config.yaml
head_dim: 32
bias: "none"
parallel_block: false
init_std_up: 0.0478
init_std_down: 0.0113
lr: 0.00695
Each number is 500 + 40 x the weight over the matrix's rms, rounded and kept within 0 to 999. Layers, rows and columns count from 0. Numbers have three digits each.

# layer 4 MLP up, 1024x256, rms 0.124, rows 965-1023, columns 64-127
474480434467463468467513471498416511472475448447462533536459548467494407531457570420563500525544509547598503448457567532411524427493487493467490505467543565488386509429492465492476459474476507
574467551500505512502479564542580486392487535542539439466505504459467488481490566462515419487576415466463532450453504579477451551523520484552455459483473567557491476543554397548424517500461490
527587500517510423522572537450490505515486545581488555443487503511493486520505539480528507437450461586477560621487482490474503564510463568456542519530515497472513457460586479495450493524503539
491441565497471511473479484492452466481558547493481443555542473445486475553500447457548445555439483455543457455538521486459569487548463524431532468479486481420460485515396508526474494433541444
447445527525491514420449438498489460539497580525408474497498474532450437476574524458415549469502522444432456473481388497516465587563541521519396473510524498477478505491483498529443472520480439
445503477498515542439518504457546528457459490478492577575481462475460586529508425497628542549476483500529468468513466441508495497441518558503515512546514547474526515511499515495502478464501512
469511480501505509490532508525465483515501540509499550548527493542451440490528500496512475559532467538502523609493498555501460546490440487436427535523472547533553546468571565525535452517504519
512522473551420487504480480518497520461491513456529490540521515530519517483513494484531544422467560578488550511504513507496509575571519564419506483545473512526490526500497492475508441515497529
527410506474536468461527486515514505510490487504448455480538492533524489482419539536461529414495495485518520557517455527535451481558486525450515513433468491491523475530456548505561505508461453
506442474454533496570540491511544531402471595498465514591544569508482492477507557461501504475535513506556527488527491532499532480486533532482452497494529475503499535487519539543528497543518502
477530499543502446484469491436489427496532492437529468494415522471452548451455520446548486525464526473435499490479524501544532482538476428476491442475468540522458571491493485460512478460510465
530520490474476429545540497457517526421442540488492481488591503466515514525550512498475422492465460526504552554473545528487467493538538509495533547475495477504518410534486519561492544488491534
539519504517545485462561495504510485552553510528578492462490455504499514526532496554470531502515446469475566474451481496491470498538501504521443447539483553531560565463489460556499481529468458
523579545505526437423468505470530545513561488499493505501478503542502472501476463459520523541470478461439516473559523545481453533484458532483439500493517503455552520430538542481528513474516492
562423466475497418497486473487528507516517489532469379583534441468497536456561473437513510468438486629533501558541554473549501470471492484469474531536562544515435420531559548432509465513500522
547488548473479537517570507526513507527539523493527391418495547469520458452526465519427544546427525456471524461548504428567531484516562458503532491465432528479508478543504473534475486501481462
502467515490491466488440419493531545506483511568520498500546496481526478509506572492524495544488466430551439492469490505491482473526525454521503413483432497477491547505505536484574527483450510
478509499464421513424441444488440424528463449523465525545476452480451489477523502459516520458503550457466504439477551525493466524537482420539474518492499475486454459478449567484442476529560443
488595527528540557622545446455518516466520501500472498526508467524491482507472518591496427478489524405594491498487501497429536486488440426539487565507475414554547475473452543542460510479504520
533467525553476463512502568519562515432510481537502452541506514578472478417492490496432514527547468529545422455551476450452513451481449486533494564512515415539572472485433502539498494493468524
464432440576484480465503475564455541420533524515518434483526444523527508489488561501484509453494557449443560508410467498547454498427503474517472528494397505500510532543494501490500530535468533
511548420459558518434560559507560471558454555431460431459447499466528518463601547528463500517587517566585412519485498397546470480505450468506526523460383487503542474501524459498436505477529463
521491511543483491495474489523428477483434478455477505513436528451524489502492553490537503408526553562519478576443509564423469480493478421500484503549494554533524451469530477465513479478480486
540503470463503392464506468499528524546494452503505517441480436502533469444488510460513502478506491455475494540423549496394544508513536511492471585479549510509467452451515449551478424531504462
537562539457559473449530535502460513509445485521491453446425501515474474491435537525473507498506474517498450481549422477520495471442490515472462556481498480554427506490517552421528537539501390
456540483502465442487505514479474443526530508464495448494534491527524544487442548484502492566464479513512434534474535477419459488571484529530509463481540497493560472510410433580503538456445535
492548466491566461463491489550485486524523537508440471425498515474471612529482527560452547518470495545484477494520452529525450501488510484537482513458543544531434593524557524464462502438454430
390456445476499536541505477478513500550577487538465588458477517485484499545543492478509498520442534429534476504501552551581480455583518430409432437537477548474529479504546488443538547431595459
470501499561541524533440490440550552558464480526506488484540533483465514536535480455447516496433408562503451409447564456503472499515421504469522507485439437456533544524601526481572458479471503
543528507535435485558492528574504488429515485442567449489497536548453449494491495522508515575577456526514493526522449480474488516496466509459518523515527518564484484515534505518483500446526463
457505497494536507494517506545518483540507531505524546516543455448534476527510520473531482535475525536487440555479485482513486448410521457492469536584511492539471438514485528500489502490522428
444509513495488552412473528571397444472442512509497509515460513421463524532484518525514461514465426555493546467516505538513463520464542514546530443463476516478518417450463545601449463551530485
520452439501426480439489453442496452490448503513453382503531536380497522513468423496485511516535494487484487513512486544476448476437490516440497457481556434508565450542468431527565530549462503
552385542473515479438506466544481498442466462474471493474465525479423410426501451555487490532484413524493524513522523459517486540519511437474585537536500488515518551602451466498492413452463556
543529457448500504471476465527589486576461489533505467453574444504414438535449499503492522564510494518511514459475546543433457538454591471535511531423470589503571486495445467563481546475479521
441523502466533483536507501531517483494531487476499510488550444481532508515497515492500459531424409526513540535429500529562381476476488467468528504575523579510500542506510503436609505531515535
392481451528461493499478561502497561493444466536457447566515511512511468483554514584563550556562533529547491521492493562579499435498504504516479469528529446444494484461477530472546486530539573
520492515482549405494501492509526484532446488498496552465529555497467500467519452543557513510541503549477473535521437511506544530479462480446558537512558454516536477517478505596539485483449501
489465458416457510493459561608496452459508485508447592544454519443511504417538583489482517517485528501537490519500468467509417429505443497408566476497443530564523442451449540480534484492574458
544478559441519479501504532465493525511507468525450554457404522454515504517420458556532494486484484483473485479535494465480471499572446489553479519443440506484421532567462503483440475455457425
509476446520481470535453510484461553433542549548455473526482459501538519472447480501467506471504494508510490492480470508494608426517524471549481502555583462534521454484484547510487470454456461
503500530523543447463513467479485534476558483557528483445515532468420492475486517510539523445590483533443451495492551565476539562542452551489507499522537542508535597570531530497411501494514377
547445474432544509483487488422513504551544530495485521511510498511506449431516501394520519546404533428494497502534508461490457531488528446458463459507543534466446571477542466454496468513525411
500569501540474506483544506487522514440536443518452513443570460521533522532514417522508523573440567465465499521512547507544462472451475490483569535499509473477551451511554499453385499464491522
572449509476509496518554518475607547544527459455506531539551515493470485535494503543563405511530565512462468533441505461494526543448429516526535485515544448535486453466497514486565453469540438
462520471476536555457484454478530508464468491456449494484477535497503522491495490460554415473473489549408479524516493502540554487432432462480486452475572518450475500517558502617488519522506475
452496524510484584517543445461546484453489492536501433501541511516442542431499496530494493503439513505418531485549518460518439471503506513545450525526482461532543545485527479482510484467532492
478523526499479515548481443500524515535486565564491466510461536511444491534529436510463527485517518566468504492421480460434494473492394417533495478460473480502599530427519545519503544474432506
547467573499532454587485561488492520532529541476466484569519499481504450488507462513516541474488479445492505460537428460470493457411425569503466538497476463539462548481418460549475485521529512
433467418521530519459513533440490467544489534485516508557507480570475459505573553493497502533469547535464503522469564517449468557453529471515484500465459486473499594480533473442490445537555431
467445491480555480519498537472518494494493513515489473429546498504489501438445553521426513507445448457458442451468489469493538475513535514439518444520503521526545524494515461483475504511478458
474499515492527527508513524487448521508490535559490504501474540468454558535465525500479494506520513497516492500474506501547495537435546491550538519457432574514555436422459530482525550490481496
447482518610521500540458488492523573447475539524492513505532532467522562481498531472482482445447455521552453474528552518431516552428570523476430489432540378437481483505484512500564529460521548
486498527477505476490498491558513482459512480504534524507499522472524468484469484445410491507499445472529494514497535509515538518444547501513460547499515545479480540471494522452443465523500523
525495532556444476534513525457520553582452510533486488467546525487451523554503446432526490512476494452555574510504511436518531512467465480471502476505482500486554486566507517491461501468501486
459477541502467466539524450524443442510505559472455474567486484513482485573513519549456475474476496547539518445470552446505508501468507487562525544447517429529527459457518453519458444494568548
489489522471488549513546509509515531559533494583542451467529474497504465547493503490492501510482486470504514429618499521428427565473515438537535514442509519557546515536503440457535541522517557
524555450476500497469515458487535484467552517494496511498506486509563430487473502502571495487518537562533511528571508463541478451515527520424569540442507441518498455533494474478397463556517441
565459441504497404475528485472404546521485472472445516508408481471526438525540492500469514479455467609510438556489457529460515519498564461477561493482508527474499514422476583496463527530566493